From a checkpoint of a small transformer trained on Wikipedia.
Size: 9 layers, width 512, vocabulary 8192.
Architecture: RMSNorm before each block, no biases in attention or MLP.
Training: a variant of Muon for these matrices, 844M tokens, 6438 steps.
Each number is 500 + 25 x the weight over its row's rms, rounded and kept within 0 to 999. Layers, rows and columns count from 0. Numbers have three digits each. The size before them is the row's rms in percent of the matrix's.

# up: layer 4 MLP up, 2048x512, rms 0.0377, rows 1731-1748, columns 0-255
# down: layer 4 MLP down (transposed), 2048x512, rms 0.0377, rows 1731-1748, columns 0-255
# gate: layer 4 MLP gate, 2048x512, rms 0.0377, rows 1732-1749, columns 0-255
up1731 099:466453474471473477508519492535490525528531489495494490494544509451500543555528527536450495488533490492501468502519524495543516467483468491484534491488479488487485453482512518519528478492476474476509537494527470487520532515470503512462477488517566500525504491519483516524486486457499491494579502533500491543443499488501518522488479453514492503448534500535515502493491550480490485480507482509475483503557539520468532510460501473513509521523523559531512513530496512503502496483525524501514494480481528524505521468486498460513502509516470511481517508498480474483518516478525528522534497466535494543489481518533501468488500486507483489473502491508521472499544520496509549520496472505495443519452508482505503525509539480520547460571510492545498495438525524468542527500527481
down1731 102:505452512523523498489506546511474465521535513496519452434526495507514497476536505477510490456544462456484453485519521542514500486511485494463554487481486451493516519484489492497522482491494456506543521447513518494495502518519497510493458513519517473468508502519474527516499486475460529511522460495493464520511459499496529497477481512531512493531500424507568497494516506494480491470486487510503511475515474505483516501460480510471469478506493539500496522500500529514551493447498499472518484528458518485506483445517515545525552491468484476514499513479483470485521491519494527502497492460498470497494505518535467516518470492492516438496469490495494482537485500503483487473514509488499477494516532481511481463427496509483555475498508518513510543514514471507516549485536479
gate1732 112:492495507472484507464470496539523480476495525517550485473467500517478544535486501501487491512508488470442534491470477483505500492524499489488481466509482507475443468519488501485498493556488475473457524495476466569547474467481497548462466495466494524496545508497485504517481479565521448472528494475505467483470478526494517520495509518491505446475512485460469534521522449500517484500485501490500507542481499543485479489538509503526512505478527463489489541490506550535537492521524481501490524503541530449482488508524493516497490535497512527445507517530502475463498514501508526483535511495529509534487518503497497468532513531511493464538472505540451450500512543462468485522523462506508471544510458524512465529494460490480491470484500512515522486502496520465522456533432507
up1732 107:482513512539502507455470520515509538475498493524478519502477499477486524470541497504530492491464509497485519458509489511494488507504493499480521503476511518482486469483520481519528479516501515532513472480489488478502464489537534509514485457528477505486498460500513518498529479547537438481493470506478513480427487492525486471473485479512470527489492532519489568520500471476521517502458491490494485506510505484508505493519495501519517514511484505491508547488476548497550479500579486484519490531541442475561473500459479513451490458507501508480468506539490531498491478515514516451534498484508546477508513478506501475530537521483472453499495521536465488513497494471520491447517506497502454489504517486501477529495533486529526494508504516498474502492488523514563493549483492
down1732 105:507481522483458474480475511508477540530527511515489508491517505488490430504484501534482535518464523537561478466495487471505479546521491490449516492460512481496521526487527495509483505567505506507501450566514496568502531504507500505511526493553533506475485493474509526523545516486534497509523458502485520488493493515485522490526488493511487489507502538515484515474457526505526459492495524475477472514532502476477465506534476496523467506494465516499501497495476486506514513465530522520466510499483489492568507489472508525508486484512490507531482497492486522500528539468531485496501473496485496512502493501496499471523498487475481498509504530461514541445464515498538509483518498447498472486463516507472482539494517501494492453525492522497502477465483505550519515489474467
gate1733 101:541463466513465526476480558516492494547513579523459526476526509516500520507512485557507516489498490536512514496487478501524491480466492500509480558511485468482525541512511476503523492489518472524501511486496473545504485504513516488518439519500524481485503457496502476496508472468467535508485502448454487500473504477475478509533500524531493514482480495488458503523476516532461504453494513485533493508531495534491532473508470510493482472507492522504489491481501491533489500477478514478513540505500543478516520506472576490509477476519496501462526508510511503477506516485487502504450535488508501491441529515471444473542481513496507508552457489499466495517488523532472461492478474500493472470528501522487522509452535469512487504498496481555512528463512524513493498535467536
up1733 097:528516546530488526502491446512485506533527504468515535465484503499498478574483488548494461508478518534462508481553498542504460542508530478517497491510479518503518468538494509453466508513518494511540514518539517497522481504519555508485524495476456466496521475492490507507485523531481525508477477495497516485483547480525537467470503511525506541457499531477467474509511450504544524488496506558523500528540477525484534509549511490496495491480488464533468495483520508540485501471476525529484496511478523493509473518503479535498533507467472552517506511518474512489515509461492516473522469471517482482475510501505479504550480540488505515482484563509491497489460492487451487502482489551535490527506494492498485480447544476551537544490500487538524502483501497446497499525511474
down1733 101:488548497524448525500550473490540514529492490497559494479505518487510517485513481497500516466498524538460509527522457487502536511496447478463540492548456498516492442524542504505482432506501534500482485497469456559571487461520482486477516522505511471510469513550498502477487477506546475482501507503491500500507504498525482539484524501558492491530500513491520477488514484489541474514509476487467524484518558476491457514465524543473519518484533492545506517532516501485514501525531489552502513525515506485500516497530466522454529545560483512506495524494431523503505495480550517529531521476453517460488473549459493507503510432489518511453530495464520534492504497496507531490554517488460526531505489492515457495513483479488509479502505535502478485472525466481527483451538541
gate1734 097:500503465516517515522482501533531516484509508537515545510533492481521520503490555475524484534483543519483497504448493410550442493546514480497513518483497495486505476485503480469521479492511496503530534488534480559485492482493538461534520489482491506476499520533499544491532515496511504511496467564474498458496465500521523512476513457481528521525540493498456553502455557483473535514557525478498545478526522481483482534473478469505466477540533518507522479494485533563541491528507523501524484494526511509493520507502464521484458529516535490491475504521533503497516508488520508500479532477479464517477504507517499500481493462509510496461456482504464530501538582509548518466471480494496499497504521486500522506509484520460517484531543546511527522501539449478511533528526511
up1734 096:529514485522505500508518500529491519506486497513514489497507502472527488501532508507541565485510497527478487528441501479530487510508433497475537506456532490450477466482520495492489489515517508472567498444508536494510504506524529469539459533467518487443485538508484522477496500512507479491527477519482525491523515472492465501514521527517446502522504481532485482537498492530510523475498498478493496554495474489526486504446503494483501508475468441520493529469508494503535483546488488485476476492512531475501505494513496521397515516506453506501482502531539469495512558522478483501471509508497529435487520499483488502476505516556511544503507486472499514511506520459536484468457486515499489506497497475483462494498472485540468556474512506497536467489494504492549476493513491
down1734 090:462527540489526520469524467496505512492502497486452423501525515500483472518520518554456477470535478502535457500518486488490468525479516490481496535490510530457475509501483490475436505543529488506482515566495519480502531494560501510464494523494527507528486488471487529532477515505460481535491497490522493543525525537492493528516506502525502487513480500498501474482523501555494520488510456523531500516508451475431495477476508514513513501466474516519473531483482504496516521499479513515445486550457489481500516512507431503517496494511518462527502533500492510526521490500523545511561493503510507549519484507469536529524528484446509482503507519503542497497533465573486496545511498550470511512500474499517538493519498493483546497471475507488455492501475502540493509490499491
gate1735 096:532489463529560516523522505547522536492506468499490526447473523518483515517464518480523510479491525499524468532498505530474500528490502510559506544529475479514469466484493561498440486513499532535514472498519478488495470502469485499498486459541472512491517492511535506485542506524488546436531538462508498499502476503503518456493483497470516509472494501514471474507485537510487477479512517481497491498493511494527540458468511512482508502497560529498528476490515514492503549514520477512493510506519464471495496501570549511461464536531507473459512517474522511494483498532524508503506536503493463566507533514513477494474489484503497469474497525504485513468512524501516521514470465482495455493484452471496514519498504530491490493528496508495493513527459489485472512487501510
up1735 097:483510503499509476512524482528478482510529521528544521523578520522498513427481483471500457474485514518477501510479483468550520503491492485508497524476494459545469526512518533524492552510500515482516493520465522499471522495507508470537510498494535492523424495492497492530494494478482501576528475497505488480465497461556516477528562512495553508505467525486504489518512491529480485508518489495506519515469473487489509503445496530541519543495507523474495524553506497500504532477472488469515487546489503547480525491489490473512469515486462548492489520484446516532516495461484533467528523543486490489449513481489487492498476523487519547485511513447500514498492517555504498482528522465523446495484488480511507505547463538472501506509506459511475468526510473487524518507519500
down1735 094:531444521505551562484529469500472493503483497513523492489488498485509491511508566484528519475490525448485517547485555497488507505498510507544478537485502559519533490485471527539518478550501505486520521507516496546496483539510518521505548490496531482522584541501474508519517511489515491484515480522487525531550470469511537452507503471506525502495525527509502519516513456535475526508462481503529481457509502521483514519529525451477437495511496512492519455505470495469454473532500476468513530482537462526496527482516505520513512506508507477501484517492503505513476476523508527526457497503507478490496505564517510439473492533505506487541512472515500520505511469529521521488489493468503470479489520519509507503472527538530496493531481507507511510462468483510543500470515525
gate1736 096:475482472539488507466511485526498529489501506518508516497479526502474519489525502501503507493515480547537510527528473506513515512538487569538483515460497492518482496546561516506513521529497509532476483467548485475510540473492506521486523503519479476515473516475527489506471502532508473498508531532509471489458520501507527462499469501490505408510571473471511530482504521523528479436489470505501506489478512542508528556525485457485490475520485471464455506479532516508487517508496474482490474527509491513499492525488462463478493509520541499492517493489543543465462489543460446487511507475479473573530527484478494508481511500506477539506544481503519506503508499506517510537510521505497520515450480495503496488554511445480520544492512485510494473528484492475469485505452503
up1736 096:445478493539506516496573445541522515510521503508469543505471546468448496447543463496488498547492502506463496535521462539518538487495530551486481542465485479549491490482495524500492526501492494486466484511495445485494470501509491570519490484498484436495495467503506487499512498464479496494465481525496503505455495531488504507473528465470507473497499481466505524457509520463514496483461529489509507500500471516481542474517513485497497466488527465461465473517542491448533498491490496526473480559534513496492482510506484486502498486488465538524489462490503481498479542504451481441510451483500516519519557510502495492497494496532526521490523506467528493504529465507482517521497507485509512481491512474535493483530476462494512572481461514469486527478468527458509486525461486
down1736 100:461490476510525519502538501504517470444487477525488483469522480475526500529499488497493521495482486445483506507527492515472492508482539527482494497487512499556471494455535467502468500511469504545540465518449467478497479497513518524511509528470492488444484497481480479476482480468481534516512494502443481497485494522467532492525514470497514532497456466484517538518493479465488506536481494508504492490517476486462492488526534518484558512497493489457490459514513493434504493503490484527497475525477463489543464562474474565523482475497488504517463492477511528487454519465467527452517434480526543485497544461475529511491483507533508518516528533497496472481502466556500522476492538516482464474483534463535501505453537543501498480469491539468591507492493509505503485519550507
gate1737 092:499491498558495481477468487485510494502490517497488499498481480492500485507509515517524542510496480478511459473517494470471526502541504490436534519541502530480518474489492533489523474512478484527485470526480500508509510512505507499522490491531509489512496546439472455492492527482488486514474496528507509481500500452509505543486505548530461453486523539504520478520498481488533500513459510505525488511485507489513475478492503535529486491486511526491488448489474484480497520463517467452571509535521484523535491492488528500498456502509446499526467470463498478546481463516479514503490499473464506537431450484522514488469509485501483479477463488509538516463508538447473493546524518484500474531485519485545537490529512523515501479529518557547484475519515484488510533486486493
up1737 088:452468518523515534477473494520487476520517474509484508518517518564517514516510501529501483488501494496489492519474543499510499555491496507527511488498514469510454490500478509513486521494484510482484521470516528494538535470507525496521510486521520510528508514480504484485513512499515465515503520486546466501539488462509488517516486460455491471501422471478487494471552475499482461480525448504523537505569494487511501483462507481463501526526493497478496556476494479525480501488483509476516547485499508518509509471505488492510482462463478492492458526504511503482505501497505482473493451513488495491528505540480455528518512492488504516505542514469495483494473505512563504491496487536542500522481518481518535474513524487542505508496535487450489493469532478520479486529543528
down1737 093:508496519486548559479507460500507457500501519514464508486495480500502568527514520514533491509514551476478515545534533524487538450547463513502528494504502461475516512459493461529523494515498494542465529527494506489510502468488521488500496531503479513460551474503469483505505470462526496514521538511486519480473484526518489498496510507507549549511467474480553479525502556524467493489552463469492523459487456503446472510463537486502545500504518511527452517481501546548538495517469499511488558478433455507470506535493474511519499499489502526485492559511521489545533460470516488496492487525537492452522537494496454535498485472481494500499501485544533480497499466510510485512482469497510528487493459472445452512503477494495503511492517436468501486521483474496523471478508489
gate1738 089:536502460462506490483504508489506524474523507491518483471494496515498466477539481490495486512491523531508522509520555509485475537487492499530476486545488480516473516521489492487500474508529515481525528502538458538493503468467498510510464490481528496527473510526479522480493523481505533485503488483518523475527470484537535520503479521519473523518473524460466517528457486470496528485500516491528463463516490494520494483508434522511519519503509511474519527515517455515480462478526488442486469479478484499496508497490468492501482551534535472514498493442494503507522444524510511455558515482481498475490520511487468495581511517522487533509468485510474543463521484507533525468489536483471502512488482496449508511500470492484500505546449516511573496518493473499500524523528527
up1738 096:502479513508475536455482537520508471525534494515492479467498500504454508543437490546481493474504511445474472478484462503462499551474520500524511444494507521494495510492504451478482514474512503503528480538528501518488493479471519504492515570534480524478491497484506451521461523493476505467527481474492538469440503516452477504487464524517538512473502523532498532511553479444501561500535497498483497487469471527489529510493518505435511515557522541491544494497473509481474530516491525466518469509488519462524501471486498503509481470505498515488537487510483517504533514498509455490504555486489457461546461509535502500495469512484533481539541486552474473469481523521448478502511498527496531493489532517508450472464504515495516464463466473466515522465446511466540507518523472
down1738 092:486519468472482487507489493471450541453464536455491547514482525531522472470519522486469499486504493506485493503496525556496515503517462511497481500528507481488544462488541500468523493509505493487518522548453487550469485507461520467515497484450481511430508512497496511490523469507520485510491474555476490557512487477535516524520474517482467489506477513516488480475496443471506494486492488467508493485517534484477495495455483477478513491528536511503496493477516463490520486498485501500494495502481486491493524495524508445523519485507520483528499476492547503499486427483470531458539507493488519506492493560471516476485496493500495537540490556488523505495516505436532509519488528457492528470451521522500494533514489474502520508501536511558502484509489463504474524542489496
gate1739 092:483492521524516460515510512546483498481491488470488489474514544487478538537517456539480512534465483509527505530459469485479546529511515539486476507510470462529476490473564540506528526518479519501535471482440427476496511557514489521485534523496522531512463492518491517528490462503493470523536518521508491461539428470496475468477542538501519519546512495553451496482504545471490519478476519482473504522468493504504481474499519471551520496519525524512524528511503515448498506510529490523521489481481511512512482509548535532522454524481470555493484496476489506506505491463466501504513499510535509524495488507506480510480497494510493533507508463509488511570458489499498477506512483485528502525537528480485516525486515464512529505522487483524474465481547506523520489471472494
up1739 093:540458480467484529505541494474549490480465482513516505487485523487499464483476500449522514506510467515486522464459466494513482530495437479477498513483508531493476564521489484494493496487511524511530519485521510490488493464465461499521463512520514518500472470469492518543493443471496504454511464504491495542499515498529507574477479457486485494484520475511505469491508521523540478527486504471524499482471519515508529528508501535530501512517530464472495519493523513486492481499542509486507547519494508443519522492509517521502532480474471465507485500501519507494525486492530498499512477482498500462494518532503484461503517548467512475474512530458463536496485542509528450484522472478478497547512529502471476523510485524501510547502489501497476465490505521472498479520532543
down1739 091:481509503481518490445459512528498427503484504459499493519533516507497484516534491457544515581503495469506510519462491489476528484500477509472518484481527516479486459540535538535484506484503499493476523497526509590495477505472517512547500470513486489525501526484523490536550506505493516516497491520516477477513506531488468463465490520469526523543478488463472521493521514501483523582501483538463490510444454523500526497506498460536546509530509509488481503528476515461500516481493481505487518485467512491519466506538477535559526527526507548517525486475480498496507536502492520541508485514493483533472512504526520476522508508484534513507457502512477476509477470498521533535500500540499449506517503469492522522543493496503509536497493523483457505493477493462558517536523505
gate1740 102:518473477506527479491523511507485477548480514446511534520490533491543485484487517475469459523539525474511533469493506489517449492486506504509481508491476526490546489472484494507495442479477470484493452439501518489503512499484479528529492485505492470500496516510529514488527503515493534507526461511494514532476518544530514505458488489484492469487520494454522486497496512528476481546493462486528492471481482465461484516532450460495471497487509503468485507516500465535480513499481479524506490473533507462510486489496539482496455511508467503529516498498532482523467512511491495485428494509511508508507484546507485448495498498500473502521503496516488518510529541520475472528516466480480518466470481511512508505505479498465504481527502506504528469526514475446481472512503483
up1740 109:483501504541497487468563495498468493468521501497524526507512528512439500556490527541475509506470506565493491491459468531520457516514521480528476438513491501517469547505505537505491517579446482502486505519471495501492510529527571437480535484532515494526527518519486479476540538462492536515513537517547465498522478470522488497501485495459510519529456494524489504505546525514501474493519517550506485533514483506515565498502520466490556516487530512545515572492470471487499493520525500501528519517491500525498503541478485504480482485489499496498452488494509494499498523486506489506526503465503516494496476495494481563528521508490483524507503458512547479503457456517469499482529523473478529500540497514447521472511500524515501499472474476466517533456477500460463506485498485
down1740 114:490536484537457505478541522499484547526511475483516500492503533523463498533545482512529491493442464543442470486522467527478461511468516512514450451502485473500463530515475545495511439519483514490516494508488522476459500524511548500525511498485448537527444507465514517502488510501470516492513526479494485466516502490508489476481514545443499499561489508511488519485519476518494511472522508520492522513490544527485504492516506498521551527465519498456481542476473422505544499490508490495545544472475495545473532474488504512484487513527532488484488484493516471493531497481538464489542484467506532469502474464508512536469503468490468483510540449503463478453456468505508495495489482513473520480528495507481516502504510510512491469501450483509484521481478494468524521498500507
gate1741 102:445496513499517499459458476477463496455495478495513491418474473467510489478462513439523553468470486499510505542479468511503457502504525486505471491452456527499506523482511522516521465459502468507524458476460498541521505483519536496488498483501466455500504500494544494507480459526478499529527453516501506514484471520477470482518488521496475536547553531520505545491498515481476520510498537531469525524498542499488547521481501514470498467560507473468504504505482546528526471498486462486532490474476497492501543506497479534516513472531505505517477510454500503461517490531530492508544504519493514490517529505493542527494501502496509554489518495493481527526482525496505511506529449547512470485458515490487491562481461439549511497503487522506522522521469488469497445478501544
up1741 100:470588501490499526479489541529520502500473519503477522494457517505472492484505520482489520496532498473503498511490514520482448521468499458479524493451484513548489531484511507488472523528493495471500530494487533478545502482511505473480510470510494491493504524506498517497490535444515528535483497497486476536490454477516514493521499525490492497509518495547513478492498507462491519482480533453551515489502534479443557505506508501483517454532505501491519475528531528525520499487527547534482497473510520466478465545488518491465495476453494544519536497494503449471516488551526502551502480478502528488546528559480474506485504524490464546517513524502536484533487496480496500487496498523506548545540524499458489543448526448529451496510512536468529520466516506506521476475493493
down1741 101:499439444459458479506497532472510522539461538458481481507573462517479442487562467469510471501525506486489495482538493502541522476464510479485504513518499489439457535493468472489496515555503485540473534466501468524472531494485500461507513484536513485520467528511502501513540509519492532487545457534466499487476489502461490503507478463495512520497470477535490506512504497494490509483487482511505519471533487495503483534527499463510503459501480500525515471509444489521499533502502509515489496462545505516537519452474498469475511495501499498520528536509492476500492550448462504472520491471507479484492538458482477494495524507493498456517503472439488477508493522515483534531486494452519495506514468516496496442481499510481486511496527501491529488498514490505514507495556490
gate1742 104:508530490447543525513488526474534469492506512488473554468513539499454482492530522513515496457577514489528496491488487495481476522553484458490507517520493541502491501507511501494486493518528511480477509510430499511487498512530425495478457474470467492499518565506498517463521498537502490471514486526508479443499489492523520500501513497505475474469522498494502533559499507490482456520500510538470464461538521509468503491512496461543499506489536496510483462462497507485503546498485483514483508517483525509474492485470514485483500514475546505471552514486535553493502444501509508494471501506530462494505446523499484520489523513466504447567498508524442527510536439469473514474502476485470498496459514463543493495524529520464432509505462489529502532525571490504532530432485544
up1742 101:516492516486516505510493575472519514515466488470510507485522504464492495518502470498466498524533483510534500475492492502492511509469469529497509506496521565510514502546466508500490483515485498509528540481537455490448502470568502557450467500448492490522481482510511546534530489488463515549492519496485465458480483510528475492527448524495528463507503500490504538493485499484449514455512462523490545503492493483494476519470502472493502451503461475490487484446506497471509494481508495503489521530526534506474528522499475525518483501495520484473473494502524477531514494506453498523536503498522546465471513489487503513520502461567472513492507522516480525523494502473500500485496509469490512470484487511515508514506494481482473533527487486508514543505530521476548540466533513
down1742 101:506498513488503449472462528501499456535479482500452488508472511474496498546510492551394465544492501507489557467495491526487500498492512500521498481476527496519481495492524489511491493531519538530485504510521492496512513489542551542519477486464513499495472508535506532525504516493497545480490525521526511465485479483473458514485467502509517504479514483527493470488513502448470494539536495522451502473522518476521513527515524459492469493507491481515545449492534498487485469499506501501494524456514511536505496524459492509513485497463541473470504511483449504499484496494441524506470513453477501482467511483528502471542452481467587494502506543474523507487469550503521523509465510502534476552487485484526489487515492511539447528525485475476528503513529488519503501454538518
gate1743 101:511535492485537523477527513515525411489530453497473439475481540478524538513505503474487487466516489507466556455508493515512507506553503498503511497514445528485546538524498529473527486512496482473551518515507491549482492486494496489484497547498517521490490501530492483491475465505477499485482462540510574478468492435500498496532573483486465477476506521485495502507528477548473476484522477488511491505498483544486540486520488471526468499492533475465469484473536511565498506513501497471506498505499540489495497498527492474524485525524498500458538497469528506509506539528494520496519517520525519472498503527517487460475506538514493481487491492516514497533500496504532444477472504511499522515472490518508418497501562519479490550489509479524499472537507497527508483458469494
up1743 097:472496489476472472501482446491504521519467529531502530490505487525517502503509457541510478510460498535533490548500540534466511489515518482479535533493534500528488486540491459528512525492500535522499452466499516480511505496490432470500528447523472464485452490475513536517524482486517506466500501481481498478470490509503491536490438517502499540511458484517500517477482455515508545530532518474478529504455471498483490485504474509533505457493504478489483472551509481466502544488493523528503547527514478502492482486499539530509510478494537502560512490479492475485476489512491522511561502529458533536505523489536556573520466476517467496524499499532481528483503506487465549516490471458493529508527466502492482508492496485471527489523464495489506491515552464481466498488524529
down1743 109:484521466464486512447497481497495480502525546519506509466438478527515519522523524512496453506493513480474496519524507509509539526529464519510505491496493476515488507536486534520489552470471509514501482477488497529523514488518477534494505549531497531447476469514526508493495502501499474493451533482479503497491484495483469550482487443488469503508468494489510536496523522513472528498518528491501515522504473500486475488543456481514506458527501464475471495476523482513483461504480554514521535544499466512511499511485468466521495516492536508512535515487506545461503531548459526535515488532493494499498535523504517546481426480512476469504514500540535467512510479499502558464515472475522471498522470504501497512468516491466488563493441474475486500490500468463513512496531509
gate1744 101:458481512505468504544499520497488491452493457490477458478500489486489516499528483491443548499535534557502542488513541515519512495460536525564502517480482490503551512475498504438476498507517547508515522504483500486556506514544502513507485527491524494544527481509515499497503490521462524515484488563488490522503504539496531514471515491492488512479509504482521463507497485516536508485517497505495488513540504509476520547514506545497530483556560490481449537492535486508518473498499502516533471540543530544505528450487503516522490502481457509499444524493457502546488532473534506510512518476471528525512482489475505528515539517488478478542471515480490490489502515465498482500483458519478515527519488515500519578477486530495547491458484533498510498503495476534518457522475502
up1744 102:529506534495488466463507435489479515508506514481517508501510480513456473496518448460478555471514525519547450557469529529510525547488517508497497501476515516488483511474507472534530518500455490512515470474487462509478488537490508487535528503475486496534484489443487515513467502513479534522466534507512452542505489536555511500467542485458485523494494493477525490526518518478492470516546501496513544485501496472473478480475480525508512504519473495507539524530480472501486477542510515486448518455539512467441534511537464533437507490514503520504489505487514526485480493497505514524497507535515485480468533484477515543528498487540514527503483517476510551517508532496527537449478506507530493503511522496513539470502486528444500506502505516515510525446513493480518529476481505
down1744 105:538509496516520481479531533509509446504501512493496548553511464530515495485529527435504537509456487476524477526513512512475544480495479496450478471532526502512441520517518482552504535467473493522477472513504502484485476517479527471482514460467524461532517532504487496526503506492526533484484508474491454484481543513531511519500503492498510494507505542515489486498479492463506486500484484476516516445493507490525497491500505496506535517473457482513513501505480508522496537527490458484513514474514481490495527523524520466485466520492520468475505503546503465490501485474453558501449494550508492502497531507515534495514501429525569552484500522453538522507559510482484493528504544527507486499484542482487494474514466533510461525523505496494450494490498498483512517498489492
gate1745 109:533494504524521473514523521527484483498493472525502489481460474454475503498467491465509503485461516451506512494515493511526536497510488479515515486461497501465539530496457489484506473470508511495507484461489452511495506567471489441494464462519508499496520459521458482462460497544527492490478516572505468497491524513539512462501486529437493461530469496497497533488531481501508523509513486473519511515539478460518528491500510478508499513456534464517540511513468489479517501555523475481495512488459520514506487534496508522503508534507496488469521516529525497522485536493507500468523507487521482509496509494520486511509479492472511479487495457496483477484463474525494485518504446496533519504506474541501486494465551507482468478491498498496503461499523522514546517545502477
up1745 106:496511521497448567487466523489480497493516523541508491492493483508492479500519510509503486492510481460526490455482500501506486488506530515441492475515470513495497505519506499478494533489499512507519463538498507528482477461467519451552531530492483528521480490525485424535475500525496526477486477509485473512561506474446481486516531498502492500484482493509519496541518510421552488525477501484529505485494496516518522470482486512480482502490507508562497527496505527529499490464438455519473536539522497487502482480498515498461521522499533513514485535554493499450522479487545472507525507512499448503515571489475527477494524493494468497521526524490490509493507499522483510455536526473526500458528480529537520509517488484477490502533543540527516491504539496520527488490516497
down1745 100:509464512508485519462523471518507518501489500532515488541505552518505476460528479489463551516505486501482512508510584524474458520508497481490518476519481493453486496468511499522508539509526437497539514504499503516498536433496465530508504514523516480501502554512535469491506468494500515527491448506523542512548528448497486528524491472489501470448532492522491498492506519488495508523486527509525508515502475517494507495486474480519506483537511512476466467469497473541482469482566509515460474489520526469525537459511498512520508518485484493500429456519523502510466507501467513508538517508473482491478465525520486493455494499515519463492493499483476542507518476512513500439469536515480509504490504508465448498513482496492523503507459505583528481480489492534474480492534511
gate1746 110:512507518506507515522445529450488503503487498521514465517511482467473509510517502454517501454526526486513493500491503495521521529536498477454463452481486522476518490478507462513488504473563470489502472460515486497539485501474540504489465488482552471497508475512492509494513550491487511496454425507475514488544535480500501492482493470470545449520544522514534451497475497481476473454513515468515507502491548512518521498475507521471500489489552491494459507501513474462538525520486503513512477492509510539490522495504527481496523497511465531502486515527492512538516471505475548494475511504502498500492499464518498483493510514497478443446467485501514501524514507526484521511486487491539506465498510558502461542531510481499498501487531564488506501537465478518499497524511497
up1746 103:440473475500507515508480455468504484488483530486499497517527453450456507507475533473526553524509513480488493502494498518484533498493466506502531483519482515479523499483509470538484432488479506493524479495517511505530494511505514514519439480500507461542493505534504501520500492542531497511526465515454482492524512428541532452528478513472501490493533505528497461489503544539477522447503513505522486525508534500500511457473537479525514524515501479508452494440520515454530598495452478483460502479514515492524512491477550546495497498510492557488450528530511499515517474511497542506498552490507460512508511459506494520496467489467522476528473473499518515520509500517553485477505502540499514530488520476513511526508510525498529474472473481538507518552534464531541474501499473
down1746 105:476486520498512537494511540500483466519520505530561470509461522465531491529544515520526530474473565514481531501513493565509484471496468498525496479477510489472529514456489481483438486509487484506537438507522496476458484545529494502489450503462513535511454465501524490506529465498485525481491501486453506499506531465491521453505543487503506514472482530501508485469536525514506466497536516468539476469502459519515554481497455486536487470529532471500467472438529476507498475492534497526510472490494541469471505481510514530514491531517487504504494484485498503524521486540493498521473468479505512471496521495519472462494487500534488438482480512477501477516526508550484499483497524517497477477460506549494516510479466538499528475468537530565557480557485474529500489494519477
gate1747 093:559472496483514529504514520486542492505497556461501536486508470488520508515436512493476466535495501502486490551466523482503498483536469578520469508516496454502499546508494496473520526476510486510531520508511466474535515509523519486512504486534467477503516532512512525502528533521521504501484543514504467483544512492498508500450488486533520481503523469484538477494490559513496532497454496518526506457465528558527520493472487497516496531501522479523483491493494558489547520485507439491501488508519482500503479499542519502507504464489505514493506468481512550540487463476486533449461543528481530476504450503465477500497491490485455566514481504500503500444533528509489506515479501526483520522497495476509489466459536494502515522463514509513492474528499475517493482500515503
up1747 096:513499489501483434506501492526491567494507536486456510463487515504517501522505474485511498485515485542509512491512477551515523531494481489481531463522514537477469502470508513549486488474542506472466489493515535469511516476466464534511498479500514484479518516538471492468487493532511479494531521517499506504507476524477522469524524455504487479549512460515475485484486473500503477539489519519452526506487479481462522538501504483474488505526519485484502478513545459484505520513505475514475496470439513477531515489494461522491475576524487531498483552520481510495496549537490480482509481492487523517472499473556504500489522511519519464516539484496530532501496525509542496474508497466514522475519516519546526534512476510513495501486488486463530517505462468497497515513522498
down1747 096:493540510511496477469490515517533547498527508503502480527517474453473472542528473517504507497512510508556523521487497515528473512569481470526483519525487484511502511525523517493496514495505479512474498509486465513498506487495468524461466487457489482491467470520490504497464502535512458484509525502458513472462517491467517496510508502487491500534491553520473515495502509502511488494502518550492515490483512507467505501473539579481483537527489507466534526495479468473495502499476513504487565492544495522536448479515535488519527514530523503496507530516496496502522506449488486491552483510510487496497534502433496472441494481526515526525492510508462525506499499520491525464469465513515505496465472544502471497546494538508532519495488493459504484481488495498471520478500489
gate1748 108:475491484483518463500428549520474485494521501485481463499501509519482450511489471457508479533448517477512492517504474536524555467473501466504552526562515497522501487450500484503508511468495507498499488535493488513491464483485458443491490528467522515504519514500514530482506469506494513457489512491516483533465516491498520528534530496513452529506483497469515492491436464520490471491513455517545547487485484458490528529533486539495476542541522495544452495457491510497502510438515454495470477501486520477494511483480501467502475500505519476481524471466485545505516545482493457490518478498533503475465524526495501488467464518496487490502555491485489500511464492492463530534503477517508499467473438480507515494473474524468517483502540494492543505498531543522459480513551495
up1748 105:471445535509484542465510519528518468526474500472498444496458525506478506448527494488451474527464474499459550529544465511487484513469475482475476458535484556445514496435572484539523515534465524481447493461547517493480500501488490461504477473499439504520475479495521521440482465525477514523497469508546505513594525512520481488496490529487486492472514454541519486503520486523511475489468480526496485459472489515508509500509499465499461465531512490498490493491533488534492506521504537485505471524484511478497479434477504505474536495484496529501514483521469537531502515523523484514502485471494487490547492502477466479509486483518548478488446513523509495502479543568503473449544490535500476529501502521494495523494520525427474488519532466457513523482513529508520481498526508
down1748 106:483491516481496495501520551489495496496492500495522450522528478454452501501509479528496521490468526519531512520506508484516516507470498482493489456513526536508534475483523494492516443563547500494503496508484505554492513504501511487520487514485526482513525513511526497514514485442520519445488458459492541467520564500508528491550430521517496550476561480545512465445515526499516521514508490493501486450527491492496484461514490480536491532550518511516485491490489487492518512508490547527516479493525500477459539496484551525476480522473490539472502515527524499505574513483520489485478451474493443463482498516493456456534508506495463490475513520507509546448536530529538519515473501497521485508533504523491488546479436505483458510497492511461523516508534558478512477546526516
gate1749 101:489499459506517492540515527553504521508503465503492460513490548472475493491472480526511496467485491528517490544517486484456517535478461473512492478488484529453492485552484522523456501501474519450487516477512522527494491484485438486488527535505537491502518488517492510493489500534499511535462482506520518499529457523525538512477513482507518536492474519499469504458510479509548470489519491523462530480474532504450498519541482473510491477529476516530474467535504531503498535515489522476490541483489534529489474512492527542537496465510501500496493518500491499526523519477520445456489505498482523522499533520510537540506524496510498502562514523558435507516511509505486491565502447494518559469512503488506494486488492484523455497504531531475550495535470515483491468528489500